Weights of a small transformer language model.
Size: 22 layers, 5 heads of 64 (1 for keys and values), 52.4M parameters.
Architecture: RMSNorm before each block, rotary positions, no biases in attention or MLP, untied embeddings, normalized queries and keys.
Training: 438M tokens, 6678 steps.
Each number is 50 + 12 x the weight over the matrix's rms, rounded and kept within 0 to 99. Layers, rows and columns count from 0.

# o: layer 14 attention output (transposed), 320x448, rms 0.117, rows 32-49,96-113,160-177,224-240,288-304, columns 128-191
# v: layer 14 attention value, 64x448, rms 0.121, rows 33-49, columns 128-191
o32:58 59 63 61 45 69 47 51 45 54 60 72 72 31 37 54 33 36 69 52 64 71 62 42 60 40 48 58 78 51 73 43 50 40 75 66 48 30 71 43 62 47 39 59 59 52 57 32 41 64 64 27 50 45 66 41 67 39 47 52 47 34 57 62
o96:31 52 36 53 41 43 31 47 41 78 33 57 54 55 48 35 32 50 37 60 35 47 49 58 61 50 64 52 42 64 50 69 60 50 50 57 64 54 56 57 59 54 51 51 61 33 54 48 75 37 63 63 46 48 59 50 52 40 47 52 51 53 40 58
o160:59 47 64 45 54 27 53 75 43 54 46 36 52 65 44 55 48 44 62 26 42 34 49 72 58 38 44 66 26 35 13 72 72 61 39 52 42 53 30 33 29 50 53 57 59 49 39 49 53 49 56 71 39 63 50 33 48 33 64 68 66 55 61 64
o224:43 54 66 62 48 58 39 41 66 28 50 64 28 50 46 30 58 37 67 40 46 36 49 52 63 53 53 75 51 55 49 44 55 67 38 40 44 47 49 45 35 41 25 16 34 80 51 48 33 46 40 62 57 68 36 57 52 42 43 38 39 66 69 13
o288:65 40 49 46 60 48 44 51 50 65 53 37 43 46 36 28 43 58 52 64 49 57 59 47 54 52 45 57 58 55 53 47 42 68 37 53 37 49 72 39 54 46 42 60 32 36 65 48 41 38 36 42 88 49 42 34 44 47 49 54 29 48 38 44
v33:58 50 48 36 41 47 35 34 32 53 71 69 39 33 61 61 53 59 33 50 46 43 48 47 54 37 61 56 54 78 44 72 57 31 61 38 33 36 24 27 48 70 53 52 43 61 57 54 45 47 42 39 61 43 45 19 58 44 48 61 65 40 51 43
o33:36 35 57 72 49 51 40 39 65 44 61 53 42 51 41 54 55 66 51 66 33 60 33 57 34 60 69 49 34 52 47 33 30 51 50 53 78 50 72 48 34 44 55 46 41 48 51 47 42 19 57 42 55 51 58 59 49 54 48 54 60 60 56 42
o97:46 46 18 40 65 48 54 41 49 60 37 43 65 54 54 58 46 55 67 77 48 53 53 48 43 52 47 50 48 52 46 62 66 54 50 44 38 58 59 54 66 57 73 63 72 55 60 49 63 51 39 49 47 43 61 59 61 39 58 45 50 45 32 26
o161:39 78 37 46 59 49 45 26 41 54 67 54 43 59 28 60 59 57 51 23 55 42 70 74 49 48 35 67 46 76 65 55 73 59 65 36 44 25 28 38 42 57 51 58 37 56 35 40 63 43 50 55 55 41 67 47 69 41 42 51 65 70 53 49
o225:57 54 40 58 59 45 57 75 42 52 40 45 63 51 47 53 41 63 28 52 58 32 70 37 49 56 48 60 48 37 47 29 45 34 43 58 47 65 55 52 42 48 48 63 47 43 57 21 56 61 47 31 59 48 55 50 52 51 44 56 56 28 56 59
o289:28 63 53 48 41 44 48 59 54 41 56 54 39 50 75 50 68 55 61 59 49 44 50 77 47 59 57 44 54 53 68 67 53 30 65 52 51 53 61 30 77 43 40 36 53 58 62 72 37 63 72 56 69 54 47 54 50 46 59 33 44 41 36 48
v34:31 51 38 48 38 53 54 63 45 38 54 37 63 51 64 51 39 83 57 74 39 51 56 56 42 75 43 69 41 56 62 49 48 60 58 44 37 52 37 50 46 36 58 66 54 56 45 63 56 64 65 64 48 68 66 53 33 40 62 49 57 43 62 43
o34:51 34 67 44 56 57 24 49 64 24 49 62 59 47 25 40 49 34 57 66 67 43 50 53 40 34 53 63 59 47 44 48 60 43 33 38 50 57 32 63 65 54 46 56 60 29 55 67 48 47 58 52 40 40 47 66 58 41 37 36 68 61 49 50
o98:38 45 58 50 47 58 52 32 54 61 41 60 33 34 47 52 67 50 52 51 48 41 50 43 62 59 51 59 51 42 34 50 54 60 45 69 50 61 53 41 44 42 80 30 69 47 44 34 51 75 42 56 52 41 47 50 45 37 67 64 68 57 61 36
o162:51 72 50 57 66 72 82 48 53 42 38 43 63 50 54 40 54 76 32 41 55 31 65 52 56 50 52 24 72 66 69 63 43 51 55 48 64 33 34 39 69 65 13 47 33 66 45 29 52 49 51 50 45 67 27 36 54 70 41 74 32 29 60 54
o226:47 38 48 45 80 52 40 40 51 44 59 43 60 60 77 44 36 42 54 59 59 39 24 43 47 42 49 77 30 48 75 78 41 56 48 58 47 47 70 42 59 62 41 56 48 55 50 55 52 52 41 42 58 46 54 57 40 35 39 36 46 57 34 53
o290:48 44 38 56 42 39 63 81 58 38 55 38 49 63 39 47 56 39 69 60 37 45 60 40 30 30 41 43 33 37 64 42 79 68 45 58 41 31 40 58 40 79 38 43 57 44 45 54 38 53 65 54 70 79 64 41 42 37 43 59 58 62 66 37
v35:48 71 41 54 64 51 46 56 61 39 27 39 61 34 47 53 46 37 61 55 46 56 33 61 54 40 61 45 42 58 36 55 46 43 41 53 50 34 53 49 72 63 33 51 45 26 57 71 51 16 50 61 37 46 59 29 71 47 70 69 55 53 53 46
o35:48 27 42 35 49 46 62 47 35 62 42 50 39 70 53 48 46 39 39 52 68 61 34 46 32 67 45 42 41 36 50 55 57 36 42 37 61 40 50 73 52 58 68 46 37 61 44 55 56 53 17 93 54 44 55 40 47 45 55 40 51 49 47 41
o99:34 58 48 50 53 35 53 77 48 50 72 57 45 26 39 57 58 42 54 33 33 42 50 35 56 41 61 63 57 44 67 51 37 42 39 65 84 42 63 51 54 64 65 45 28 46 36 61 77 55 48 53 56 46 42 48 61 47 62 47 45 39 70 74
o163:61 49 52 40 52 60 48 69 63 43 36 47 61 51 62 57 55 59 38 53 61 56 58 72 70 35 30 56 54 66 45 31 48 47 31 45 43 46 61 48 26 40 44 67 53 47 44 34 44 56 63 40 44 43 41 46 52 53 37 65 69 53 47 57
o227:53 49 57 30 47 35 63 57 46 49 37 41 60 49 36 51 57 72 47 38 57 40 45 61 45 58 63 41 48 65 52 52 55 51 36 47 22 53 53 47 59 55 23 37 48 57 69 51 46 66 64 43 62 50 53 40 51 48 31 48 36 40 22 47
o291:51 43 46 44 24 54 48 35 74 23 29 61 54 56 80 52 52 28 51 41 53 58 52 50 51 59 58 40 36 60 64 55 71 43 49 49 46 64 53 32 58 55 49 45 46 41 62 57 33 37 46 75 65 47 67 54 42 59 40 45 54 50 44 65
v36:63 42 53 43 64 50 61 49 55 52 34 57 38 46 48 52 63 43 48 49 65 48 58 56 58 56 40 42 42 39 49 59 67 44 66 51 51 57 46 60 34 26 41 27 53 38 41 42 43 56 49 55 51 39 63 51 68 55 57 59 52 50 41 51
o36:57 57 45 42 61 57 39 64 62 38 67 41 33 35 42 47 47 33 54 42 53 55 67 52 62 52 47 54 44 58 38 41 63 67 56 58 77 28 42 57 38 51 53 57 61 38 51 38 49 48 47 53 38 55 44 63 36 46 58 51 41 57 64 39
o100:46 43 56 54 56 29 56 37 32 69 50 52 53 50 37 45 26 49 52 58 46 73 46 42 43 44 48 66 49 44 40 35 30 44 57 52 54 45 53 41 68 34 63 71 52 63 49 67 33 41 38 50 22 55 74 38 46 54 65 28 64 51 51 61
o164:55 38 37 48 26 43 62 44 58 38 28 39 33 50 52 49 57 50 70 56 67 41 59 54 43 54 49 38 53 31 57 69 58 43 44 49 55 59 60 48 43 47 58 39 41 43 62 71 69 51 65 55 57 48 45 47 68 48 51 50 58 38 31 33
o228:47 41 44 50 29 63 28 67 53 22 26 64 52 61 58 41 64 43 67 45 30 32 44 61 42 43 47 53 49 55 68 67 49 45 43 38 46 62 72 46 72 48 35 39 60 58 30 39 55 56 46 47 50 39 49 50 53 61 31 58 47 51 51 48
o292:63 48 56 63 44 27 62 48 44 54 54 26 36 50 42 54 58 40 63 47 40 40 57 57 53 61 46 39 53 60 43 49 49 71 60 46 52 67 42 45 26 43 54 51 31 45 56 26 45 56 27 32 51 65 58 39 49 68 45 68 50 63 59 51
v37:70 46 41 36 53 38 45 59 34 63 49 54 46 29 58 61 55 43 42 63 48 44 42 61 46 42 61 29 63 47 51 50 71 32 20 44 56 68 48 47 30 57 43 42 45 80 30 43 61 34 62 34 27 40 20 68 53 58 45 58 42 31 55 61
o37:53 73 47 27 66 43 40 57 37 63 49 47 55 25 31 21 58 38 45 55 43 54 45 12 62 50 72 52 56 35 40 36 45 50 52 39 54 50 45 41 50 58 67 43 65 55 43 45 53 66 55 57 34 40 42 53 60 39 52 32 65 64 40 62
o101:44 46 59 45 56 50 50 48 55 53 54 66 53 51 43 47 49 41 47 29 50 47 57 66 53 50 65 48 57 69 47 54 46 63 50 60 53 65 54 66 56 54 58 53 34 57 41 74 62 50 37 64 36 41 48 43 57 65 48 51 23 55 54 83
o165:66 50 52 32 27 47 46 55 63 48 54 25 50 46 42 55 38 37 46 38 43 44 61 69 56 49 25 84 61 57 70 67 56 45 31 59 65 57 48 56 54 42 78 60 35 49 45 35 51 33 50 55 60 57 21 56 34 74 37 60 64 45 70 55
o229:30 58 76 37 50 58 58 58 44 62 49 45 35 39 56 71 63 53 59 44 42 58 70 52 56 42 41 73 44 37 32 40 47 40 50 49 42 64 71 53 30 47 40 36 80 59 51 41 42 56 43 26 34 36 67 74 79 33 68 62 49 35 61 52
o293:53 78 51 81 51 62 44 62 46 47 56 66 54 68 56 56 43 38 29 53 66 52 59 73 47 58 71 29 50 37 62 46 32 33 55 45 57 65 46 43 51 65 80 48 54 47 52 68 60 56 33 56 53 46 67 43 45 43 63 27 51 66 49 43
v38:43 43 36 43 58 51 74 58 59 52 48 44 42 38 55 38 56 62 73 52 44 69 50 61 32 62 25 69 37 62 49 51 61 58 52 55 55 39 39 59 48 35 49 53 46 52 56 63 55 44 34 44 33 26 63 50 49 74 29 21 75 29 37 37
o38:58 40 54 28 38 51 42 56 55 50 52 56 39 72 58 80 65 50 56 44 48 55 49 58 37 52 63 27 40 54 54 58 47 19 22 56 42 58 37 46 41 62 60 47 48 52 54 57 43 42 54 66 58 40 37 53 49 56 57 36 55 69 35 52
o102:45 42 64 74 39 39 45 43 43 47 31 50 45 54 64 62 55 46 31 57 59 41 67 54 31 67 39 66 55 67 36 61 43 34 42 41 60 56 39 43 63 53 34 41 58 43 46 59 54 63 49 44 51 64 53 34 30 50 54 67 38 53 72 51
o166:44 48 30 49 42 49 67 11 63 47 43 31 66 68 59 59 56 37 68 60 53 52 46 53 79 38 59 63 35 43 45 47 40 65 64 65 66 52 57 48 41 41 33 41 58 48 51 60 51 57 61 53 34 58 65 44 53 59 60 39 71 19 40 43
o230:51 43 43 64 48 58 69 43 58 38 63 61 27 38 57 34 48 43 69 56 30 46 80 55 59 68 38 54 62 45 59 50 62 54 36 56 67 53 42 55 29 41 62 37 51 51 69 51 49 41 54 59 55 57 33 31 48 41 44 39 53 38 52 20
o294:63 55 75 49 58 27 54 54 55 52 51 66 57 50 40 42 41 54 55 46 39 58 33 50 31 64 52 44 56 37 41 55 81 42 65 46 55 70 58 40 60 55 65 48 32 68 17 36 42 43 46 38 28 32 57 38 39 58 56 38 55 52 52 40
v39:42 79 43 36 33 49 43 56 51 35 48 56 69 59 55 57 40 55 40 55 40 43 28 71 37 52 61 60 37 46 64 71 57 52 62 29 48 53 43 58 47 48 44 42 65 59 54 49 48 22 40 44 29 30 59 42 53 52 59 76 37 42 56 38
o39:39 31 56 71 59 47 47 51 41 42 30 39 63 54 46 45 47 57 61 56 49 36 37 51 57 66 54 59 29 57 21 85 47 56 43 64 42 50 53 42 50 62 43 39 31 42 52 56 70 56 52 60 48 60 38 44 38 58 33 35 57 46 59 59
o103:49 49 59 65 59 38 39 66 46 54 50 63 53 52 57 74 62 43 58 52 53 57 46 41 45 48 46 57 76 63 63 67 34 63 48 43 66 43 21 41 20 50 67 67 80 52 22 43 43 63 40 41 54 51 54 45 62 58 33 60 50 50 52 39
o167:47 61 19 61 60 57 66 40 39 38 65 63 56 61 68 64 41 54 52 49 47 52 37 35 34 60 72 55 46 30 60 45 55 47 51 64 61 45 32 52 61 31 41 65 69 68 56 62 72 36 35 49 36 43 55 58 43 65 64 52 44 22 51 67
o231:61 67 53 47 56 63 33 30 53 65 42 60 42 63 49 67 46 44 37 51 52 60 51 48 47 46 64 40 53 37 39 48 65 43 52 37 58 35 30 51 31 58 58 34 53 54 65 72 45 44 50 72 50 42 43 67 56 62 54 51 52 61 37 61
o295:44 66 52 42 65 55 69 48 46 57 42 08 39 51 53 37 50 53 58 45 55 50 34 62 68 80 25 53 62 59 46 37 49 73 45 58 61 47 61 29 36 39 52 56 26 28 45 53 40 46 74 28 49 68 53 38 50 24 38 49 43 32 56 41
v40:49 64 56 60 49 34 43 67 54 71 39 39 72 44 52 66 31 31 64 56 61 52 47 60 49 65 61 32 57 30 59 52 67 49 74 72 54 40 46 42 46 39 38 26 57 63 47 45 55 49 35 39 59 46 51 50 38 53 42 39 57 54 45 42
o40:43 54 30 41 42 41 60 39 76 41 54 50 60 48 36 70 51 40 41 56 48 43 53 47 44 51 67 60 61 52 57 42 36 30 29 41 55 53 61 39 61 60 63 41 38 51 40 22 41 42 49 51 49 52 51 64 55 57 41 58 49 42 52 52
o104:43 29 40 55 66 62 69 31 35 21 53 53 56 73 51 40 52 50 35 57 50 48 75 68 49 48 50 60 43 34 58 33 59 53 50 59 48 55 43 59 38 57 51 69 62 65 48 46 65 56 42 55 31 51 58 56 48 35 33 70 38 42 44 40
o168:40 50 53 63 53 59 38 37 55 66 39 59 21 47 48 44 43 37 72 40 41 56 62 42 68 46 50 35 55 26 35 44 60 90 62 65 26 20 27 49 50 56 61 43 83 54 45 69 59 46 55 49 69 64 32 28 55 39 45 46 48 38 62 50
o232:70 67 55 54 13 42 57 35 49 75 48 53 49 51 36 49 50 54 60 49 48 67 36 63 64 39 80 65 47 53 45 36 45 53 66 72 54 58 58 53 49 50 47 44 54 25 59 28 42 45 50 57 40 41 33 29 33 44 44 35 58 68 26 60
o296:45 31 51 32 42 55 44 45 61 44 47 18 53 47 52 34 42 52 50 39 39 62 56 48 43 51 41 43 37 47 40 72 58 47 47 46 51 42 36 50 47 61 49 40 50 50 43 49 58 55 59 66 53 34 53 48 57 56 50 72 49 65 57 39
v41:65 60 59 41 50 50 79 31 52 51 45 48 35 25 41 48 59 71 52 43 56 80 36 60 46 33 48 63 50 56 38 49 62 51 44 39 43 51 38 68 36 58 51 66 51 30 37 48 52 58 59 41 60 45 58 54 56 67 44 59 48 68 33 51
o41:63 33 49 51 66 49 55 62 47 49 42 59 23 52 51 32 44 37 42 34 61 56 53 39 59 63 52 38 68 38 76 53 65 19 39 57 68 41 45 46 51 48 69 57 47 64 36 40 50 51 44 56 64 54 54 38 45 45 65 37 52 62 66 28
o105:56 43 48 44 45 43 57 30 44 66 41 40 53 63 25 55 31 35 54 52 51 51 52 30 50 38 72 50 45 50 53 56 53 46 78 48 39 48 54 68 53 49 51 69 41 62 72 61 56 51 59 40 58 38 45 50 50 41 47 70 56 66 59 49
o169:50 86 77 56 32 53 45 37 56 50 78 44 46 35 56 37 51 60 34 61 40 43 33 57 43 27 49 45 61 54 48 34 55 78 74 70 04 45 48 32 45 49 50 35 52 35 43 66 38 40 54 53 55 45 57 56 49 64 78 54 48 66 39 36
o233:42 43 40 45 25 45 47 41 69 47 42 62 21 46 44 59 47 45 51 67 57 62 42 49 30 45 54 40 39 56 53 42 60 43 36 39 56 58 48 38 54 28 57 45 50 46 42 47 49 34 40 64 59 50 35 51 61 31 40 74 60 56 34 57
o297:77 46 45 66 62 76 64 55 55 46 67 66 63 46 69 50 67 70 70 39 51 43 79 62 67 47 30 53 45 49 53 28 22 48 53 47 57 48 62 68 50 43 52 47 29 63 56 46 81 52 60 54 58 47 65 54 39 47 73 30 26 57 60 30
v42:44 53 64 63 52 40 60 42 58 48 42 59 59 73 12 39 35 53 29 48 30 43 50 49 60 44 24 40 50 60 55 63 64 51 39 58 67 52 61 51 45 43 47 51 56 63 49 69 50 32 54 49 53 48 57 45 41 68 63 50 51 44 39 48
o42:30 52 35 51 64 41 49 38 55 50 29 27 51 52 68 48 57 61 49 47 55 53 30 59 68 80 62 53 48 48 49 54 50 59 62 38 47 62 44 32 53 44 39 64 53 45 62 39 59 57 64 64 59 67 49 30 45 41 44 54 55 59 54 66
o106:48 44 45 47 37 51 38 83 52 68 41 49 46 76 53 48 59 48 52 46 34 57 57 47 66 51 59 66 56 60 53 43 52 62 55 67 66 30 51 48 50 52 43 56 38 54 47 58 41 64 46 51 56 80 51 53 53 44 40 75 32 59 52 64
o170:52 50 46 66 49 56 67 64 54 46 33 52 62 30 45 70 20 48 53 49 43 53 26 47 50 55 45 26 53 46 69 31 35 56 45 11 66 57 56 58 40 42 54 72 38 56 45 44 25 47 55 41 53 50 64 46 52 73 74 49 33 30 61 53
o234:38 60 44 38 59 33 36 34 54 61 56 82 54 53 46 45 39 47 51 45 52 48 42 41 43 48 61 67 35 63 53 43 45 65 47 48 37 42 53 35 43 24 19 36 57 56 46 39 44 44 40 29 51 57 29 30 59 41 32 56 49 47 37 38
o298:35 59 43 47 91 43 37 61 12 49 50 45 37 66 62 47 53 55 24 25 56 44 57 43 37 52 49 65 66 49 24 41 38 28 45 62 51 33 49 64 51 61 56 40 47 59 56 39 37 66 71 46 47 48 34 27 27 47 38 50 58 48 67 51
v43:40 45 54 47 56 52 56 44 57 73 56 60 37 59 43 59 67 48 45 51 32 60 54 74 54 50 62 57 42 58 53 39 37 46 30 51 67 52 49 64 26 57 51 53 29 41 27 57 67 61 56 44 33 54 59 52 35 41 45 43 36 74 71 64
o43:42 65 37 61 30 43 44 60 59 46 65 59 40 60 37 25 54 46 42 55 54 42 63 52 52 73 51 22 51 64 27 72 24 64 64 54 58 59 68 46 63 54 46 43 40 50 46 44 60 43 55 50 42 50 41 52 44 71 47 64 57 29 64 71
o107:53 77 57 62 61 55 48 28 44 49 29 43 52 27 39 39 49 52 54 55 56 38 40 61 48 53 65 29 57 39 62 54 33 37 51 39 55 27 41 30 65 49 51 29 40 51 65 48 45 44 42 55 54 54 59 62 51 61 45 47 63 60 64 39
o171:59 53 41 34 41 50 64 29 60 20 54 44 48 60 40 49 45 53 46 55 46 62 70 45 55 65 49 28 41 74 47 50 58 36 31 34 42 50 29 46 59 60 44 68 48 34 56 64 38 70 48 53 48 59 32 52 42 58 19 46 36 77 35 39
o235:61 59 72 47 51 61 52 45 19 54 50 65 39 48 52 48 51 43 55 22 53 62 69 37 30 50 36 57 42 50 52 63 52 34 43 21 52 50 59 67 40 46 55 37 70 28 33 46 55 46 51 46 34 54 37 45 72 51 60 57 64 46 50 41
o299:37 41 33 36 30 47 48 46 51 63 53 78 66 47 40 30 50 57 57 59 59 50 60 55 60 29 64 52 85 56 70 50 54 56 63 58 47 53 41 50 46 35 38 50 10 40 63 51 60 51 55 50 66 31 66 65 44 39 53 38 58 48 59 38
v44:52 34 76 47 31 32 53 45 41 52 58 54 42 38 41 44 65 51 53 43 72 39 76 33 45 51 32 55 60 57 48 48 28 31 62 59 54 71 37 51 42 63 84 34 41 52 52 17 49 70 79 44 36 57 68 48 40 58 53 50 42 61 49 38
o44:68 70 41 53 69 57 51 38 70 34 61 68 38 34 64 65 14 40 64 76 49 73 76 55 46 73 47 69 61 52 48 57 45 72 22 39 25 48 41 63 44 52 46 72 46 64 38 74 27 49 45 46 42 44 53 58 37 43 51 62 47 35 66 58
o108:42 55 41 21 45 59 56 43 49 56 67 65 61 48 61 50 37 50 36 51 36 37 56 58 48 55 51 52 49 41 39 61 37 55 62 53 41 74 49 40 53 47 46 56 46 62 59 66 52 55 62 76 53 50 44 43 60 50 36 38 39 46 55 56
o172:51 45 58 56 49 50 62 58 59 47 51 36 48 34 44 56 67 70 48 36 27 46 70 50 27 30 56 36 51 66 41 41 51 29 50 53 72 59 53 52 54 61 56 41 55 37 47 28 48 56 65 36 47 54 48 53 27 52 45 61 53 48 47 28
o236:65 46 53 49 36 63 34 39 52 47 37 47 43 43 50 41 39 40 46 53 57 57 50 31 47 55 38 75 35 57 43 34 58 41 49 55 48 46 68 44 47 39 19 57 53 57 40 41 28 52 43 56 38 32 58 58 59 69 42 42 39 41 40 79
o300:40 51 51 66 44 36 27 57 48 48 28 48 27 36 38 49 31 65 55 39 59 62 43 41 40 44 34 40 50 34 56 52 66 73 40 67 63 56 38 51 40 55 56 58 68 43 17 69 50 46 35 38 62 49 60 56 42 46 49 61 51 59 49 40
v45:45 54 44 56 38 46 67 37 39 72 69 43 38 45 43 60 39 53 49 46 29 24 48 63 58 47 41 59 58 47 37 63 58 63 60 51 43 55 41 56 45 28 33 39 53 48 52 43 54 37 47 51 47 43 31 67 63 46 68 50 67 45 35 37
o45:51 32 66 49 21 53 41 51 61 41 60 35 43 39 57 31 57 49 58 64 35 48 43 38 51 40 66 58 68 40 39 61 45 44 44 33 52 53 56 37 62 64 40 71 59 34 68 58 54 49 62 55 45 14 50 45 43 46 41 31 63 52 64 37
o109:73 66 47 34 64 44 25 53 55 51 30 59 63 50 54 56 24 64 37 57 35 65 58 49 59 69 56 70 60 73 12 45 55 46 44 58 60 47 43 45 44 56 63 58 46 42 41 21 47 50 63 48 44 58 54 46 49 52 31 69 40 39 43 46
o173:68 48 58 32 50 41 47 49 50 44 49 51 63 47 64 52 33 43 64 40 79 60 71 61 50 45 32 84 47 42 65 49 67 50 70 42 51 61 68 34 46 48 56 41 66 58 63 27 49 50 36 56 75 47 53 68 55 58 78 55 57 42 59 55
o237:44 56 33 51 61 56 57 50 47 42 54 56 27 58 45 41 50 57 48 47 40 52 65 60 41 46 66 36 22 61 48 36 51 40 51 38 34 38 47 61 52 44 38 42 63 49 37 66 46 65 41 72 46 50 19 48 36 54 41 65 56 41 47 56
o301:52 47 50 39 49 55 62 45 46 44 50 47 22 63 21 71 65 56 52 63 67 39 45 35 43 39 50 28 56 58 50 42 46 44 55 47 54 51 43 58 54 56 41 44 58 41 45 56 72 34 46 45 28 41 53 49 69 64 59 41 37 37 45 56
v46:69 49 62 45 72 38 41 42 61 42 43 44 70 39 22 51 62 59 48 55 67 46 28 54 16 64 57 43 24 46 33 58 12 44 50 65 41 69 49 53 29 46 43 48 67 34 31 50 60 56 46 41 50 43 39 30 63 45 65 35 64 46 57 46
o46:53 64 45 43 37 66 60 28 57 70 51 71 61 63 56 31 54 51 38 55 48 54 49 44 52 59 41 52 40 41 65 52 28 49 64 51 37 47 43 56 54 38 39 29 52 37 45 44 46 55 39 45 46 49 44 11 51 70 52 43 51 36 35 39
o110:48 57 48 60 37 78 38 42 48 55 48 55 41 50 60 46 50 51 47 34 38 53 59 38 65 51 59 40 49 68 47 56 47 64 55 55 27 67 54 53 61 50 66 36 48 36 26 46 45 60 50 58 46 51 42 44 25 72 53 60 53 74 48 46
o174:52 42 54 41 62 45 56 59 49 22 61 36 48 45 39 57 37 43 59 61 71 43 25 25 34 48 80 77 70 36 55 56 88 52 21 55 48 53 61 45 50 59 64 76 69 45 49 52 52 35 51 56 41 56 73 60 69 69 59 42 48 37 61 45
o238:43 62 55 64 58 54 64 48 45 30 47 49 40 52 41 31 62 55 43 47 52 44 60 57 57 52 18 49 53 56 62 46 36 52 36 37 51 49 39 52 45 62 56 43 53 62 44 33 56 43 43 44 38 42 39 60 45 49 41 57 61 60 52 69
o302:51 39 60 31 31 39 63 30 55 50 42 51 52 59 61 52 65 43 42 60 26 33 71 53 42 59 52 33 32 51 65 74 49 48 62 56 61 53 30 44 49 53 34 61 44 48 58 46 37 31 71 49 60 44 62 53 36 56 58 27 68 37 17 43
v47:51 41 29 57 50 55 66 49 58 65 65 54 69 45 35 60 36 43 61 57 49 48 55 19 37 63 53 48 57 68 58 49 33 33 43 40 62 26 56 50 35 69 43 42 40 47 62 54 46 46 84 57 51 44 63 42 45 37 54 73 73 67 48 57
o47:32 43 48 41 50 58 15 54 48 44 51 62 53 60 29 45 67 33 46 57 61 57 44 59 54 47 46 57 53 48 48 55 56 41 45 69 47 65 50 37 53 21 41 45 35 44 55 41 77 40 60 48 45 34 37 63 42 68 36 53 53 54 44 36
o111:55 58 32 56 71 56 40 56 57 59 47 51 34 47 57 49 59 74 52 54 61 57 55 59 65 40 51 22 59 29 57 56 52 40 45 31 55 57 45 51 54 45 44 55 39 58 49 44 56 54 38 57 54 45 42 58 51 49 49 79 26 58 42 52
o175:53 44 49 62 43 48 55 50 47 57 41 29 41 26 49 39 32 51 50 68 43 35 69 42 53 50 41 63 57 37 54 59 45 26 56 58 42 36 43 49 62 60 35 42 29 48 53 62 42 39 46 63 53 72 50 50 63 61 66 39 48 26 48 55
o239:59 48 41 49 66 38 52 30 67 57 57 56 59 55 34 17 36 50 43 54 50 63 59 48 53 56 46 59 61 69 47 42 52 44 65 64 47 44 52 55 30 54 55 77 50 40 47 40 46 49 65 27 48 45 78 50 73 35 37 73 53 47 44 59
o303:59 58 40 50 54 45 55 45 37 67 59 67 35 54 52 39 53 67 42 58 52 25 36 43 39 34 57 23 55 53 50 45 74 50 54 57 60 55 32 53 62 43 59 59 61 64 34 53 56 46 42 53 53 47 56 46 51 82 40 63 51 47 35 62
v48:64 58 31 53 55 50 50 51 38 71 63 34 50 18 48 68 48 50 52 28 44 38 51 43 61 51 59 51 57 14 50 54 27 45 38 56 38 64 45 70 64 59 40 68 56 66 63 48 51 45 49 45 51 69 65 61 59 40 50 48 54 67 63 53
o48:49 42 56 40 40 45 68 69 77 63 65 54 44 46 58 32 70 33 58 58 50 48 62 53 52 72 13 58 50 58 39 42 56 56 40 56 53 58 22 52 55 41 45 41 37 59 35 56 52 57 61 56 64 55 52 36 53 45 67 39 26 28 57 47
o112:32 73 70 49 57 47 28 48 56 41 42 53 42 54 34 71 46 35 42 42 66 55 67 34 40 41 50 39 62 58 64 34 44 38 57 27 42 36 48 50 58 60 27 61 68 59 43 58 54 41 44 40 66 63 78 46 53 60 64 42 44 49 59 60
o176:58 36 49 54 51 52 43 61 44 39 55 47 52 46 46 52 55 26 58 51 51 44 51 61 71 54 68 40 45 57 57 57 56 53 60 54 56 60 41 61 36 55 33 58 50 59 59 32 43 40 78 57 39 50 40 68 37 74 48 50 47 41 29 51
o240:46 51 43 29 53 61 39 48 67 67 46 48 46 60 49 50 62 51 39 58 38 56 43 59 52 56 43 48 41 32 49 54 50 47 38 59 58 51 44 62 39 61 68 50 55 59 50 65 48 38 56 58 43 41 51 57 47 46 49 49 60 47 66 54
o304:56 54 44 47 47 38 68 58 55 28 56 54 64 36 56 53 64 71 64 45 44 58 46 54 55 38 36 40 42 67 57 55 51 45 53 39 49 56 71 27 61 54 26 55 55 55 56 45 63 62 66 49 40 37 57 34 50 54 55 59 30 30 49 33
v49:36 28 42 59 53 83 50 66 57 59 63 71 41 62 45 61 81 37 43 61 62 65 35 53 29 55 39 54 65 28 44 44 46 64 42 32 47 41 47 36 71 61 46 59 45 47 49 59 70 56 61 63 47 42 45 39 38 53 23 49 33 54 52 77
o49:40 50 58 29 76 47 42 46 61 60 58 57 62 52 59 52 52 57 39 46 53 29 59 40 51 43 39 49 46 77 56 55 63 54 53 49 45 57 40 66 48 52 52 55 42 60 69 36 20 47 70 60 70 36 49 31 56 55 51 54 60 48 65 57
o113:40 62 43 60 48 43 49 33 32 72 45 46 31 56 54 46 52 49 40 52 37 41 41 51 81 64 70 57 58 21 41 42 50 54 60 45 65 66 54 74 60 53 48 44 61 67 61 62 31 49 50 45 70 57 74 61 71 66 51 49 53 50 46 46
o177:59 37 56 60 36 60 51 46 69 61 49 49 65 59 39 43 49 41 29 61 38 68 30 36 37 49 32 45 50 56 43 48 34 45 71 32 33 50 52 66 41 48 40 61 32 72 56 50 47 51 41 52 28 64 31 43 42 57 36 49 42 43 27 39